{
  "n_layer": 12,
  "d_model": 96,
  "n_head": 6,
  "n_kv_head": 6,
  "head_dim": 32,
  "d_mlp": 384,
  "vocab_size": 4096,
  "activation": "tanh_gelu",
  "norm": "layernorm",
  "norm_place": "pre",
  "norm_eps": 1e-06,
  "positions": "rope",
  "rope_base": 74600.0,
  "rope_fraction": 0.5,
  "qk_norm": false,
  "attn_scale": 0.177,
  "bias": "none",
  "tie_embeddings": false,
  "parallel_block": true,
  "init": "normal",
  "init_std_qkv": 0.0784,
  "init_std_o": 0.0,
  "init_std_up": 0.0784,
  "init_std_down": 0.0,
  "optimizer": "adamw",
  "lr": 0.00245,
  "lr_mult_qkv": 0.7,
  "beta1": 0.95,
  "beta2": 0.99,
  "lr_head": 0.00594,
  "grad_clip": 0.5,
  "warmup_steps": 342,
  "schedule": "wsd",
  "decay_fraction": 0.651,
  "decay_shape": "linear",
  "final_lr_fraction": 0.0,
  "batch_tokens": 16384,
  "seq_len": 1024,
  "doc_mask": false,
  "train_tokens": 130500000,
  "steps": 7966,
  "dataset": "wikipedia_en"
}
Each number is 128 + 24 x the weight over the matrix's rms, rounded and kept within 0 to 255. Layers, rows and columns count from 0. Numbers have three digits each.

# layer 4 attention value, 192x96, rms 0.0778, rows 179-191, columns 0-95
154107134123117125120147132099152131112134126111131102122182144131108113139112136145116110162142125177148127135152121167090142144110141149171140125096105152140149079100158130154135114165130110128156132122126136127134117098107189119107105146129146111116113141137115114127125155122140183116
100123116158135127179122140145099143128128119178127131158083125134110128128132157114122103125103166133114162173145133130115129111145108097139143110117124122145097124126132115148161145115144130127101181133108121108135155123158100140101104092123119146116133124133107131127128118115114104135
136132179095113146139095159102153142120137098125150160087124156137129122101166138138136150080128115113155131132126124140140126149122124130160140075107129118101131117141114115119127100149125118148159141133145135123116153142115105147130149113129124113122099118108147079121092132088180105177
136108106138099118088155133123131112167184150150102124116108139145108129146128147122131117152133149117121147110128119196120157139137160132153171145114157109101139119075164159159141095175112152110135175126123140118116142097131159137147125149100127118126129157099132120113155163146119152134
139132136091100142109141111106167140055104103120139158126140122174131126148157096125158172109109068125132137099146131166165114147152130117125125144091139121151131077132120137131119144140129130132171090068137098127126120160107142119106098137129129147161137102130145141148153142142107134143
143107131147177115133129149142147114143099120145133148125127104126155116144151107147121173112149150132127135117128128075113118126121135120110116086137117119117146127126111120119132103120135136131144180159141097122137137136142078135136170137144130096131115125150128095125102145113125128130
123132149132150115168140096104117112122112123124142122120173139111126162141132110135109124125161109169152118125121110109133132150118109125129157121139118155109137132104094117121139126116109151165134122187120119101143157115156141138085165116107146122151146170146125113123103129107136158106
133125097125127113120084133148151120128095134160089101111117076123153122130116148141121142116120194106101139156097096151128128154162128153115113133106154119152125149152169148140131115103118077099115099106101101112110123136098126126132106127116156140146171086154131131122126120125136170109
103139146147148134125081109126156115123113083160122138127120157136093106141124131156120095144119104110130151175126085111171131138125129129163101136111120144106179130118106125146119158130124136148125099114092178141137107071167122118070131089126118134152146099149121091137109155139118116126
140130132109106080128142140141117121124134120146094136128137163153149134132157134151100104143112142110094159133139157110152139102124131111102090141121117116111140133161111135150127131094134126177121110133089114119098125123107171150131127151095093127136127202143123103130094139119104152124
081134125132126183112131101137139127096168117088165123138181105150151117156173141134124133130096149129128116082141108111134101122129144123100131133165136148112152076147128131113140153147136112089107082111139128129121166130117165133119124135102142105095129135129144136144117122123131150129
110111143134151166117153128122141144087142093104131099131163132108136157143128108126157165119130145153149114097095082103108118116152114125161125093133114161143107089141122120142161125151154121143114139123121098167160181139113100101113117119122105129118115107130142151138143074122144123121
145111136108145122149116153119130091148127145153146119165080130125085113131106110125149146143123144142118178151158130158152152120129119120118136135066094086112136131118171130141123115119099126151112124134100158115144116080151131124131133127114128165137129142137132061117118122111142155131
# layer 4 attention output (transposed), 192x96, rms 0.107, rows 179-191, columns 0-95
155156118101105109142130130171145100145132124131139105058141178098159122150119111110128100119092142119111139102139116151095115083127127118154144124106151110145109143131154134096145124144133127113126149124148137171122134103115163097143134132132169127124100087150140133137118106154133113143
132157118143127149132134113118150091110135124106119145174114112148116118091102092139134138103145132143159137133121118103131118151128141123143133106120152120133173134141108126142110141149115140121096135084126134108142129106152142104154155101123123109108151120130166095140096128138126146126
138118080098139148120138104177140150138118127119097149090113161157119114105177108166120120142122101137106139124106092097096167145093140154131157149201151131132146157124138110131115102120131153121119113108152129177100107107133087124147124138144121131112107115111130113144164111133136136132
148158150108114107112183110149111100130117141133124115132106145099152133163118143152139136134141164123125149128151106113136118118151136130145111097105134092113113153137124170113145147144130133101110127122160119110125123090114168135103136134091139155147100121180116089109089129123135108146
119140103125096146149158144092157149126101104122120110072170130162093128109169126110110074108107123129130139108161143195123149129141117159114152134150115145159107132130133084151130122135136122152147126151143120130126078136116080125148128148115129119130105141097091123140126152130145146141
135116122096136130112129127155112112109147142101125138109130120121113121105131136127109154113145128126126126111063130109139113122143152158125140148154120124120134147143146114107115117116106125108145131107151111168138153129157140136126156132149097130114142144138142127133139141125131130112
138070136132111110129111145142106094170186140108117123112147134110140133117153135156146167109125111124125132127092130110127124116149127108150145132140118146116099114140147107097139123136140095120101159112117134163159149103142128123139145123146145116134085138098130158149152100120115115121
118165146138142137107134132115126161111108152110178110135126144155121170117115101120150107105172189155111107151130163131121089087132135105098126145062134110142113120154119129125122107127136126117136128160135118086102126168113131099124101123115128140117140107126124113149115150127110158147
133131138111131135128104136119141121127138116141177142118143103119127130101137119104164136111108131184149177089114121116106135175136115119127139155135154126114136115145135112151096093115172094105134113127098164118124135101131158142092116107125157119109113130051130138129124143151169143124
092173120111124137149109134150169127121160144160128106138127132130127172115140089179128157103111158154144109114130121142141127101139135131150134097107136131131113129115122107108122135129146124092129148129085128086134122108110141129143145116139122127147113130090120120138112131108135104120
121112139159085102115145120140127153109193145123095129117131111150126137112159118119127110126121138105099117143152130167133135139158094149169114142170137116129134108103131106127134108098134135173161120150098130121130128147130123089116103174139137107131094140118102130137086095130146130133
176100094125103133120116133142167126120158123104106140108159097137121107112129113090102108148134100137111109146110141128107118138124102102146123139141110138147168106121136103091157119125124145157099123131139143179140111167122151093167139148148128124114151141156110126144138104146143139114
115153130106109140135135154131126099152118122134134124149103126133124163133136133145162132123087151124133170170107133089091101134127141132138137126099135127117114139138147154121107115147097096088108121100177146125121153068126139118126140091107138136147129117103149128110127144161133131147
# layer 4 MLP up, 384x96, rms 0.137, rows 0-59, columns 0-95
145117098173119122150123138101162137103118101080140104126149119132080106133147129141162143177161144142106107090122141082155137141109115117163136146164133137131150129118109133094131128094144120143150122139152109144147160137132120152131126132098084155145104090104113122131131090128160131085
111130115172130119117127118059132126164138124102121140138096114128108157180120132106098166124139104087151142202145121131135131167131117124138152148128112115157103142109107146164143116131177085116114100105119086157176117099091147196117147149138091125124141103105102160137113108109158108099
161119078117166148158159129102139112170158121094140158141128118139138154119109151114111132155192112081137105087120095087138105151111128130110132109165100114169168127082122089118153117120114126138128104098134118122102108108129114142104156197111187111124152116110159150157133116124115132117
090132128116138132136159129111122091125161128096157128124111129118106156065120120074108164074172126152115122169164169154167132141143129100166103129098117119142150141118148155098136199137145124147131122134132106120113156121125067121097115151119115170132110131108163125115114131148107141137
119157106137138103130121145149160114163116109119108162143131116126108138114122101146127166114156165106113150107164171131151121137130121132156114157168118118116129065117126131143137099155161106145103120104115137145123130093088141102138165114141131126152094113127124090109115115075184093122
151103087099142156160193123054151128106119113120132156161104142134122106161146144120126144165153180133129132113153135146139110146101105111096107164119101151150161140085172122131133174095132140156120089106093117108116120135103107143138159127117157124125088119087131108120132150122116117137
099133092143102142120072183088088107073139142127117154134113123105145175170135170096159102110129138144157146152149141124144141136147118093170117157174100118160142150083100114123072102136120140169197082146135132136150151124142066147122132155111106096144110110119112103179088100101116091123
169160091149139094137191130113150121106122174091126135139101093133099214151122151111135181121110129117099146117145148117146126140135089115152124135102120124098175148121156156130172116124151142142168113090114148160129115141134117138172149125105115107086115117097188165141112107103116108114
140122124153171145094149146087175107161189138144137110119124105127095166130119125116093151170154152116120167113125135133146104200141139134135137122159150180127140102088147138102146158109125064126126085141147087127135109113101122152133139124077127095123123106124122087146125090115133143100
116127137107137107112160126137132121118134134139135115082126120127134150121196154118147115167139168105113083139153110123137111164103113105109150103108143146110118135117133158151117143104136128147117114142139111102129167122119132105136121131141128158127143090125128129156113125117117124146
157154105157158105113159110135173135118144187127120136179123123144134206137121118142134158149110161126058131146148117112140107129119119119114106120112096137140134121124133125122161146121146084141124088123152121101120128116093081171125144143128148116135118087089147125137117147140135071100
144135071116146156147104133125185111106132113112184140117157145121148136145078138121063129142177131124118139099086145113135106113131133126121117118168078119162154109142130154146114137062163103092163143118099106156105164131073129136108143162126159102142120067106128107152150120098172118125
124135105118153162157107114137124096131185143145132132153086135123151171098105117110096152111110171082170158105156182162122113118151150109145139113128116114104131142083120125122143135095117151133167095101104129158172149102096138146146127199120099137112094134109167166152127122101158131101
167144130108129115163155150147120145134115114125143170141133130103065123123111145108133113100141135109121125135108111146157157126129118116167148150154123142097085148121145165118135111117153125128116136132119096137130111138110109122147136118127150139156126127113121138097091111119140075129
145108106112119148122159106108087109111118134135171128158122128130142162143104129134090119156100156104136139124171140108176112131102125133140110114140151108166137153102099101105103150158118140173137148148142119141111139107108136157130141124113115163113119159107130146179102137106119104126
113140125081133187122124132131147121125155121101164131150117129130116123122135122119093129104152173141096104144170160080175108139107136130136126134122131136126150092126142174115121135122132137127125080125137127128110156133138096144094146132148113130116092147098113146141133108081143119104
128149102168142153084131117121143097135135169137121165119105169104104122169087120120108131135138135120145147111115142133120130134114121116138112091114102157133126126126115143142130140143127157147133091105138099124129148118141127126118124136099146126131109143146143151122099142131121120119
129164121143147109118114198123119106131135178138132150131093142101116162111115174103090164133137114087137123108142130121156129115114071119123131124180115144154123115111149114148160098098150150097171123116132101154107125133099112147140139119141144122134088124092170117118089120113090090075
134114140127142181112119105119166151154148137099115121165137140130092136145121165094126149186151127101119130125130166093142147146134086138123144123134103111128149079116116121114111119089127073121174110166120142149119137148081106143126109111095119139113170105103175103132126107116129131068
169132128179129122107118126117127115148095159103150170123124128091093145134132151125134149204151147136175115142146187134182075148088119090143109155158113147158149161088137098059110078119148121133112144110088130143120134155169130156113119123069123101147105151135160131128137110092164085107
126101106110133169095153143086134136147123153149107128138126104126096139134128116109139109163163149130155143125133131128130085151161146071140087136171117116123190104144124110118143172103112116171134104108099119175105143108117138093148124141073168135144134128106141096165148114110201089114
142128091160116174110104145102153153154109162105190183126123130104074122121120171131115156120156117150073121096153157121115130158093097148094112135155104150107179147119125139078127117104180109129130085111159098128111116126101101133118176145116166119176174070097120111161156117112128106106
122162128124161113115105160137130129123130155166120133107143125097110115150095137114139127113153119126122104146133133118143093157119113103143102201091134165100135098115113160142127155106123131130164140137145128083126131125129127177121119137144111109170111149121120135110130151095145159127
162150113142182127128109093094176088138132104090191160119076088130126174099132139118111124152146127115157143107133128119140120160138139107144164092135123145176176141100145117113139117132124116118132142106123110147114137139149077174155169177101111123104090090119142117152114123068120118113
116147109199127165100123088101114075151123185092132088162117117135138107101090155101150155140137156082140144174151080105142126144092128137150132133153165106159147107108171118132108151140118089182136104093146115132127088111126105124154125150096163118150138095124149135146102154117150101099
129155085160177138082166119119109108155162125126150128144126134089142115071107131139113154113110146129129164134157184150157113145101138099173106113194127164177122139128127131133139143113148112129100090087140150117127132106123117114149161158090105145100073130111114140131111103135169149119
152159123154164142107167162094149070115136112138123124103113124101096126103104150085165168133145155117168121091150187095155148187117109069144096108106071096170174133112108117097146109182144148111119118122135142122150119124137079137135163144093084141151136145057160151132151131076113126140
107120104117132158101137111085164117111140128120111146159147106137099167099117185183117125166146124141129135143149116136131095142145121128182141125131176073136152107124127144065162153103164137110117086167122153127131113119089107141150157116097114092129113060133118138125151114113137096084
131182122114162118106126172134098127122144157095143152172113129126098163145133125091121138170141137111103139165110148088103125155096105133115127143131069084159157146103133127123140154170151086128164150109135139113150100083115112155148149134129131111155162110101181068142134094087143132066
126173077139128104154137109105131143088164160100147162134124138110096168078191152071125128149153153113119110111108132126133112126113120123113129127131097119145124157083172117108186124122118122144132080113150135139168138139072121126114141143115142159135144141084164141114139113122215109117
125112120118137158157118114093125142123112163156121115126096128112092174093097108134092160132126129124167136148138103160165086135129119074117164158128112139139159129097122106088109165149124090158141126142157162144117115087104140169161126169099103101118105144118144124144115131112164143128
146142092141144132130155127100142133126162125104155147155124114135153160099088146129143144124116184115149149075144116113129130144140157097128112118134085068156172100130154102090154125119131105101121137125095127162168070106072108128093146114148111095156131083150135123188145127156169099119
113135127101163100129136100113173111124122161165150095137102129112115136124133160161110155130136117120143121088154138148132136098134094113148135133131121113134155099140129145125090116109150109116133104124136165128101165150128117149098117169115167096115088110118158072111137106124095105127
150140088110155130119121139123122103149156108067109141149147139132117166093154113090141155137139139156133136115159128116118095138122150089100132135138146131155176141118126100137117166117155181144097088132097129135133145103125117121114148103116107146172088114118091126143133145137126117136
136153148083131120151141111109138129100122129102121133127133126124111123135118142111086170174118146123104098123145140097152147165094116124139100137122138136102127177099129129077096134117176113138108150167104084149140114141130129139150157144107132157146129141130125185136122104107092154108
103172141125136141132121104130181147140121148122147129140084161108121120077167143086143164105136111100133160135140148142131134137097089060172139118145064058135106095090125157124160146151140126106133111115154114109115149172104157147139173156122119124154147115097162088144136137101117056094
130182100114101144144115131103140096107168175158093104145098115105118169088121171101141166109137099131101138122155194096162119111147153167118114112148135116140135126097113133088171148131140103146131145110136111110098121116108090123173171177075098106132101124139146156155143141118121128133
101111090144103146151097090131137103172172149132122146106115125136118128110125114122114120159142135126086113142114142148187135164126098099125142091159105134123164137116160126114120079140150104116114098127110175113082126108144140167151159117122164138215117104149121131142127110103136097117
135129105160079143149136070138179139113168143114171143132085111138115156171109158123143158173109120115138143137150121112153081159185121094075128170152133112125123107074108131116139105107142053141142119111159156178118150087119124153088147115121136105137115093148106112103123104111144144120
130144123142101146147107130104133079140123125095132132139131109114127132113135140119125156148190134141158150094153127081192130125141144087138100150135147132114172122118152123111156147157117111115146092144124138122138155133156109090145189176111128129124104118142098100118115126115141092082
152172095147085083134106108110134131139144150169119102174131101105110152106103136136043129103158160092141123151150180153182132114101106143129148126129100148122143113108149153115158099093153139106131103160096132170114165159057095119119156154107147112161101151091147109152111143117118078131
120184122129149108109140103129092109105134152106139149134122129102124188138165140061093177173138120090117119155157128123143092113128146119159139101168124110091179169112163148150141145099139118116155094124120139157140095110104115146115131136108136179103085093150174129118178090121147129124
110150114109163148154146100146145110129124148095116136116126146136088172073153148158104114141170150137118108119143143142131085138153144109124141115154144099135152103118176127128099152100149154142108114083135120162152171100130093131089143151096169132141080110107146128138083118128151079141
112144117126135148089121114100099117122120143114153128119151129133134117118142135107153151127147115083159131117168164145146145114108107087144113147088080101150164096145091167136114156109151139151127149140148147107094133123113122123142167132124100119166085167102109131119126106115125146085
140146107160127150122126100076115109128109133135125127135125126129151134125111124107133121117103134106112168114165094110122122165103157133090141146148076109194168129090092101114146138126149117120154109111169130139122149087152138135128152140082118102130097149087126095185148079123123144105
094137124122096171132125111061133134164174136107141115179103174127137166115122158148172121104099134140136121135166156070148040144102136129140118163092131081159188138131114146125140083156151173120135113127109120143142073120134107146106171126128125121146135134144152113129163121092142104107
148128118140139117139148120116128090142130157101117113130097166167113175112108171111120148143144162102099159127125128105110104127101129128118155131141121118160196162097086153130145143146133118130190130110121098113112144104107108158153109182119146102121154130147170131122097061123132147111
138183084169111157122115084134119083120111119136116120081064126137123139123111186111116108157109163117145130146190139110121118163131134120134105129125139155136143115110155109104156093158122158134142069096152052172152111160116144150115176138134133100136111125136133125152151141113132115101
117126109135106150114122085088126137141100165168122107148099160121137168120128159138140138145152155127158151167139084118111047119119108080107104163121144157141122155144163133122125132093106156151162118084152160166100148118094147103140140132116138094141142124140177110117124120108152074132
155174105100106135130155112119188119097154124178166159150084105110086134080123139102088126135141122117110134150108137134134115169105118070134113156177112088117111144122118142123168133160151131108159046108140170126127122140109108167142141113138140153162126159089149132126180110113152075133
108143107139121148075157110135172127116105139166131184152064155118092117106138133164140137116133137101196153079153155141146096132154109137116117139124084129146131141086086147118148138097159126115134105109097140135150167057113149151085172178088089078125130125106148115116121109101171122120
125160119106112118116138141114140122159117134101149126150097160140140137104073116118111148103086147140136118100154151130125125160114143101174096143179104112133118173126100129114155066123154103123145112115153145180150133152086113142109116150137101103139113176127128159127156141129138091112
109104095184110140153109073094169113154134113130157137183092172113127149115073175125156150112130124120124110124144136106147134151129112113124127119174104103147132160120118107144158109082143120126135103122099165138145096118119162123123171125126104148142066103116195110113107120164135112140
111130125125093110120163117112148097126137132150102152124080138049122152140139170122120105169138160136107155137129194104133131121118120095128128189153143151124178137115114132118135143127107127124118103126160116130111149100140116137187152158090154131115113086116147100127148123157118115090
150173089168146119142127130075125132170101129128151108113109150107119133115169111142121164133132141109091138139151138128145084170097126149167110139133122119186209113115121084094112134104107108145122130120181145162125126159142141138132153100074146152140134128152137108144124113103114106107
146123113168122157130119090106162139138138149101155139186164137140129129110124177141090098153137147087117143144123125080116106121124089089122085134132105170129141143126139148141138133112165148136159088100116183141097158133092135117088145151149141079143089129097176082127162088119129118061
154125115166102189126132086073119126113152144139099106164091106105111171143163146092137104142138110123106119123177162138192067170128072099132095148122096117098184155120107137146120112138178096144127152108148132155160103120130097121167136094084079114170123139077099144140150112111136106135
114141113118099132172081115103132108156101109086121136127102125117125105127102138094141173131124127109134128112138188098164137156152146138118168153150120140111161136099139121155180172089127129130194116131129150100117119081126139142124142158117129145170102124134133095114114146080148133137
139130145097115136092144099139147149141120096158113121078100121146105113144136116143113114147105137175120119112164149145179099147102131116121128136158133115157118143094136138149109119109140107127170136130136144103138104119139081131148127121083125159132147137167103130147116119110156101144
101171099155140174131123088124114128147099167115160166173099135099122152108142156108121150138125176100121133093124162130147131124099122135131119095124065144156132078034121125090120157116132128114125100161125134152156147103121086129084175152092129162139079124112126135182099162128141143146
# layer 4 MLP down (transposed), 384x96, rms 0.125, rows 0-58, columns 0-95
118120117145121097132098164107112130112122111116116116128158154142123098126113113118163130140157153122132178124085081102131136126115149094138153165144129138119114124128115130132149089137150132146158140111154144142161136152131101105089091118125115145128110109121115124130154126157135133103
126113094138116116124123123142129141079166102098125130110166091127127155141108150143109144134141119190097150127109097140104133141159118137118088138111097180166074116108116152112119126139150108086130136153132161120138153112150115125150143119178105104144105129103146143106118127171153120096
114132106116103142115116102112124136099106144159132100164139141160137116137140121051091135127136134131128149113138124134118120155134137110162142131116130115104125154127146135131151126165148167044130146156098119130125131118104110099166160157128144123122085100140139125163142102113091195116
140101128116152095100149127138109092131138091111129148124133130143110134129112093104123155088141139141134172141125129151124132132150121118148127148099130181095127187091164148131145134132126079095135146095142092151120161111114085120101097156116139134109126135108134133165156147157106139118
123113123144121089165153159146120125138100121132120160125120096165140113141128104156125150147134107103107137138115169103160120101139120100097138109115101108124154107131136091164132116144158160142078096143156128159112148126127125143149103123151188130066122131173130089167121123102164072081
108083147078107148129134085101107134152131115156136127150099108141117137161090115102130136146146139110136151140128159110107135152146097169106111148085092146136109148135147133158160151134140193128136112116104080115095126150160146136122141174149158132088113125089137101122122118128115140126
081126104108113147166078159139108054091141130130099192148170102166167134161110158114188124141106155101162122127137142132134149122135111139151162093129135139125103175113103092109150104163071149092099074140148129092197120150136099161101127151118117126140083122128098118213124129130081114167
178103115132099136162081140148118127134122134074140152089131135142107122152131127123118084118124103182144116112203111126146124151172102106112186167132163152121107170113121086121146140114096153102137099114094107097165148136128057125118095134123091159105187118153152125137126153131138124143
165198148133092106111155142084122091156143153111133107166118102165098134185156101148092166164073112084160123162095135101129105152099158121120163133130105174078139103109164124151104127143147118102130140125135143106143141114157152154072069128118136134154096149091147106192110086109132139074
163113114122130134137117115104116135115124108113161145164124143135110113130101102150108131115100120140159164119115138114083158091154141131124145165143127118121154108143142091116121144127117134101142143138114117168141105120134123163096126130150143119143110149133105139098113112138136129147
136128105139124100138142136099124121130149120094114149163099135086114118145139148132085123112180103158198180125138121134144150110124133088121131135120170090148084109112138110103105137103137118112148133163141138157111161124098124103130104099134132134181111138165117120179114127089134142119
147121167104099147112090116153150183106171127144102150116127135109115130109081093114159103153110135149131114123081146098113142153109109117102106132146140088134121149104166132144125163155117110152139133143163174097146129170121131126092141149103096120104147126176099144124102140094158113146
149129148105119112081125140112125144136154119135125107102088125139130131172158118130149114165119156158113131120144125101074104118138110129115116123125138132133140127130099102143106097143123152129148130143131098145131102109150161054117109107138172180153155166136150136120162141092115091166
077119106154138127118148104113113119106118145119112096142099157146161120133112125148149142126136131131147123136131132136123094123129145137139103127115118121152147094115102148124113147121101161120110113138148136105130146130108169127169146130161122159081120096117127116149129158137122150131
121136150106140099145128141136124160123154156098110139130149142133141136110125099096114123150123140137100117093113095090139160142164105151130143130151104093100123183146138149159156138115127140089133156160110117081133143140106117109143139116102126119143111142121113158101098103143133121139
118094170112132125120140130137117127109115097143135124130129117112154100108144132146113117090101171125089160132143116086163125162129117136115138109098115161104167096145147146110157122143110150129138108135128129115144189108137120164127125110131105144113124131158114122151106120141157152119
109130128124115152114105115117127114107151119138100121126144116122122165120113129165138134126144138132123122145094140116117125120150146099138129132133132138108134105116126136131131166154115142175120141112103121123100109150123109147100117129147137117115134147147084139123144147125146129106
118119122091103158124108156136194110124098122074127140134101144141147104167134133153146151100151129098137121089146084146162143106150144136131117118108148152117091102100121139156116107147143126099149060113182126131200138097157108134173097147096117114160113190139140142135078100142119114131
180070122112119139142119140095150099114140149100133121140092116138101151171154107137148106128128123112158187121146197127131118109169105169140142154086156124108119114129139149104142122126097103103096103109112115108105107147091112137135176154109128105130116127138119138137173146181100125088
142189116159121144173077112137146127124148070101103124122119125113097108139122127121186158143103177088145112109133111118112122096083112126125072132158170100084175084136122111202080142065109166097149159104112153172175147154113176121123177128146141094120158104126083118136122129089151138180
111144156095105142096160160158161161141177159105065148126115157105108130108110140106128085127174091118156124136135110125135096085128114135110151189137117093140067146146134164128105141115107097078094116092153153156136178121124131121130158159155116136090069125091117123128152128152165115138
177120197132120121102138140132070135159133130146101133144121134150137105115129118125075155147112168158166184102093167156099142166144110091138117143099105120149105104139132208119144123190195127082129147125138108135135098158042039127135136135083084132168125125065155127139084138148085102085
135159158111140110135142121107112119150118087108119117129148111118117091120139128141113146153117153123136125099108128134121150105136147133120152081173135132116146113114143108137105121126124138102160121125108136146105125130136138134144129141107132122147131119149125144075111139148159114185
101131102124152148138157161167140104079128087130154158133106141165112134144134139125151055128139113138128152119111135134173132136095088129173150113125148109149185159126139172106108173115140084087127168138103096048138146081062079168174182098119134167107074077132124158151145075111109150127
150151150130142136130122103103135090100119128155110116131113112122128117174118105107179109134140131099116132143128117096116136142114136164087176093158164148143125111135121083111114138111102155115135122124183115173148071168130091120128120104142132124146126075113166155152129133119139110163
124154118119169146125122140150115109122137115146186140128167121143115116107120099129145132088120129130113128181111149113132127146108140158124120164146140157117093131179147133171125127127088116110098144093110129127061127116136121152060106140134109099103141143125140154118143111125122130096
090123093102134155147171113136132115090125161142071173105178127094082136127121145141101143098129083098134194121134147179091141118137124179160138118060159059135168118114093105149156105102161147135127031120139123133127143151150146145105173121120137170093127138103126139187115169085096158091
146110157096100156105118121069166165125148119127103156168143126134148151126126155160121134142149109103110100091142084121070128083174086140136070140141188103112132126164146173128154115119175169117108089154122175137082142099162077117115183133123120126133132089138127116131116097149122137106
138084120125161132095117153128093133130127175104201127136106085112134133142131104107147160146072119116157150141124171091114181118095090151125147220135135168144147130112096101116137099218173127135104156071090100096137132135166115137105133091125101140127138121133137110158101123086121142102
104141140097129129106137140101160158119157131157127138096105149131112136086131091138111116106146078110126140103078120119150103095134133141117141126135143122149173137105106151166095174142151134122137153192070103109119168100140166100148105125082121140112120151133165138141172134113148164038
141140127104160123114163117127146116128145117161123137120155158132096191120114145083135097126148115166122161122096117134129101089093130115127151152136122108100104136105137108079183148174104150096068147133118138147152115091142130176123128124135107163092140125114152109133094127118172143111
118166131088174138123144080118100133123100125169164088140148132103148156116101147135080131084127110144145127144129091130107124122127137176109141117124119162152115132093122111149132158137084164121120128148140116106119174070108150120142095168156107144105097110172131091111161116105141177161
108118151140122118112116122107127152131124130148124117135134106140099102122133123145110136130142160157137143141144125146125133082133124131108104100129152099114159152143127145132115144124136147121133144142063143131113142153114125141141103143126162113097138092127094140109131102162100151141
123144140133107099130151146150102148131113117122107149170163143104139092123099125113165140136125104145094140132178150164117140099148138121142112103102122153142151157186130116136123116163116121099125139100165135095120132128134136117095145106137118104134086105118126088086156140154112130123
087132115130111131123147099168117096108092122152134149152132146122138137119105134157130113111135129128137166130139147109114104104125121142115175163105115125151162122150123139158152157120104128120138143136155143108127143102083123151118101168154115129069097097130140088099148127142137128143
108150172063139145087149111154155127122150124133143118119143113160137098092133141120121131112128120111117064083125163171148141169150092134104157092173142096145116089165190149163156105142134132123118147106132135146129173085114097136105156162094082050138102139136111110080144136174147165102
123166107142105146142145132110174158126172144164079098163181122173164162120111120141126132147137137160100178105124119135132090151127142169122096141082088175149168075078097137096138132133160132119100109119087110103106136128155137173134146105132085094108094107143127134127143067122112133083
109139148099148146127109118140109106105099172111119132133119159157129094132124115101101136147133087130124142138142109169081129106133111155149132139110148111098129123146139143142120139099136163117189130138132083137128128166131097122111142125139091135108118129128119139160114127170102154129
120088119103130139121113124172097044098126169114130162138106180141084105102143147157079138114155120139130150146115092101119125134109157109152162111107073117138131136127158137083129164150151146144101119168134145132092170121118142132132122214112109151152114081096145100171127147137112182109
143146118147124095151147109138118125114123111145114098150155135095113104122098139155116100135120148131118119103136110116127125114141162124117121135159177122101101099143162092140113178142147141102166118112115146104109149095171139143130110137091108159104121178155114142134149103140152110095
109124140120081196080132127076096144103112153126157128176089153148110116168151173131145141133117121109123155126135086119099125116164140162131124148154139107126096145139114146135113169112145142122109131130123149122128118183126128157120107134109137130138087107125063117153110159125106071144
136149128127122129082125139193123157134114165148150126120072125129093111133086123145167094103110173122126077112133117129089088126087108175117149150118184124119136155176112120152120120175103116143110162129088128150148104090123144100140177146097160075150165118129126118124126160135134135136
135141093128144148095128144136112174130130080112140152147136097165142074125126145132157114101104160113124105114135125133151116148052155188148133119107111161121162153143125085111129144129125121161106108127149093122155126130179133095093146127133141119090169139096144128147059101144128126105
118153181111139141098144107141115112088093128126142114120135115131128103109133121138163147137130081112109120151140156118121120113141102098123146122108120123108146127158133162142142107129164155129137157148136115124119133120140148115066120128157093107145122177129110141139169094128135135112
131119111142154158165104130154145116182107193142182129120130137147136094090157141199108137108139076122125084093133141135129172146103118094123076088136143149143095112117177113145103161088177113144101086119097106126138101136140114148099105112127087114128115151151118149145147175076158084143
170129117126189130136175155182093128080083084152089108117114123102137075111146137107087162126124122127143147108133121162087155106171120111087135125138099126101132149119166137144178133120096130111145095153144129155151119159109107108121127132130155126152099107127123126101099149167141120145
103126148096141153109130133126143112155164159168182119159122105109122100150119138105112116141119065160116133111146131153109119143145135139129100120150126155128127117139139161165121106163145144128121162141117129110117089117123095113110116154134135144122106149132105097094096126109113155097
130157138150154109121091100107171116167094134117162128091097079115127082121132156099165129094099123079188166171236129128120209109090139133082162128124158116113075154155157151109163111149111092139131090089114155136116105146119127130098101116127100136115110124090128118217102164168144097134
114148108110135136115113089128110134133110098131118131116105152117119144109110131114132109108159103148158149114122172146131104103157118167122143155077124136119156104122093157139102150120141123102115154186108099137160152108116123129128140140189153154105071129114133184123138096152132141095
106144169104146167112152105144115142166145116114106157114106117124168126119121150133120102137120136113102054103073134171116133133137093121130136118163131168141149096158138125136156104155085175107149147129052144172119109110087128116122144155093149079143144146145121139085150117109171145113
130129130129163076088087143125135150103133119111098145087161143146158150166124144126101119143100176141134113137124161111118148107191147141133115103141104126099102116094049120123114157154138142097197156145130112125138127174102126158128118123143155108173144116104118137133107124102161070083
127141141119114119098126100146138124138155122070110154139135151160112087127129121104125120128128118133138127143107126117141108107157114163162107104129108158144119132132116161137154168151161146098092111135123132112164095135100125107151143145094117126109125154106109162111094139125136138140
117126129116164105132139126084162120175161080141135159143112128120113098158138122153173114082085166117111086111136131110126121085090118169163101111133120111083119130140104088109154097134139148145138156182144165111158129150149152132139148114105138080096141120110133136169149150145123116095
158135117155074120115116121129108140110124151103113141122118141120135131142173120114114098101129119158103176159136129141136173126138142095109139159157123128100123071073146133123106121171135167104109155156109098126109139088108157100155161103131138152129124124152125130122106148118119163125
095112153131145134131145136146131175137146114099126102100130122127151134166139154134153127102129097151105094076132119121145110165131134101089127113137155133124116091137109125121115119098117134132172073151110133100120142116155125098122185138126154129146143144150140117110113128120123150194
121135093153151152158143164163102129128104086117156146089125106125106148138109089172099101135111104139151144118051076134138166145159122085118143165100118140121123109146143143098130096130181147165126098117117147127136136122145097146134126122141122163146103126074179108137112167127128145125
126137123113131124161122086100134085191066153108157162087107152163160134109153116109145175095110122126092159145121146174167104117182142109110111149127080164089128063082162128131122105195185156125106137155128121115142089153147013112156177112151127099174106121083104101174154110117107172071
131140128123131085074172132130142125133127123128120177136157140113112135122173116127130127131098156098115084109159117155122128151105126152112104126125149107113166073060129096119140143099109127110112153133133145119130144135133180149134062138156131134116141135129115162120122101182134134116
129127092152157109117124122117114131129102131152127126160125168102136109121134130102105138097123125092128133145103109109079118103139151126124127118099134142139150158145134109129119137117106150147138099151114146147134149129115198128109143135162172107102121116138143130102154120134098142153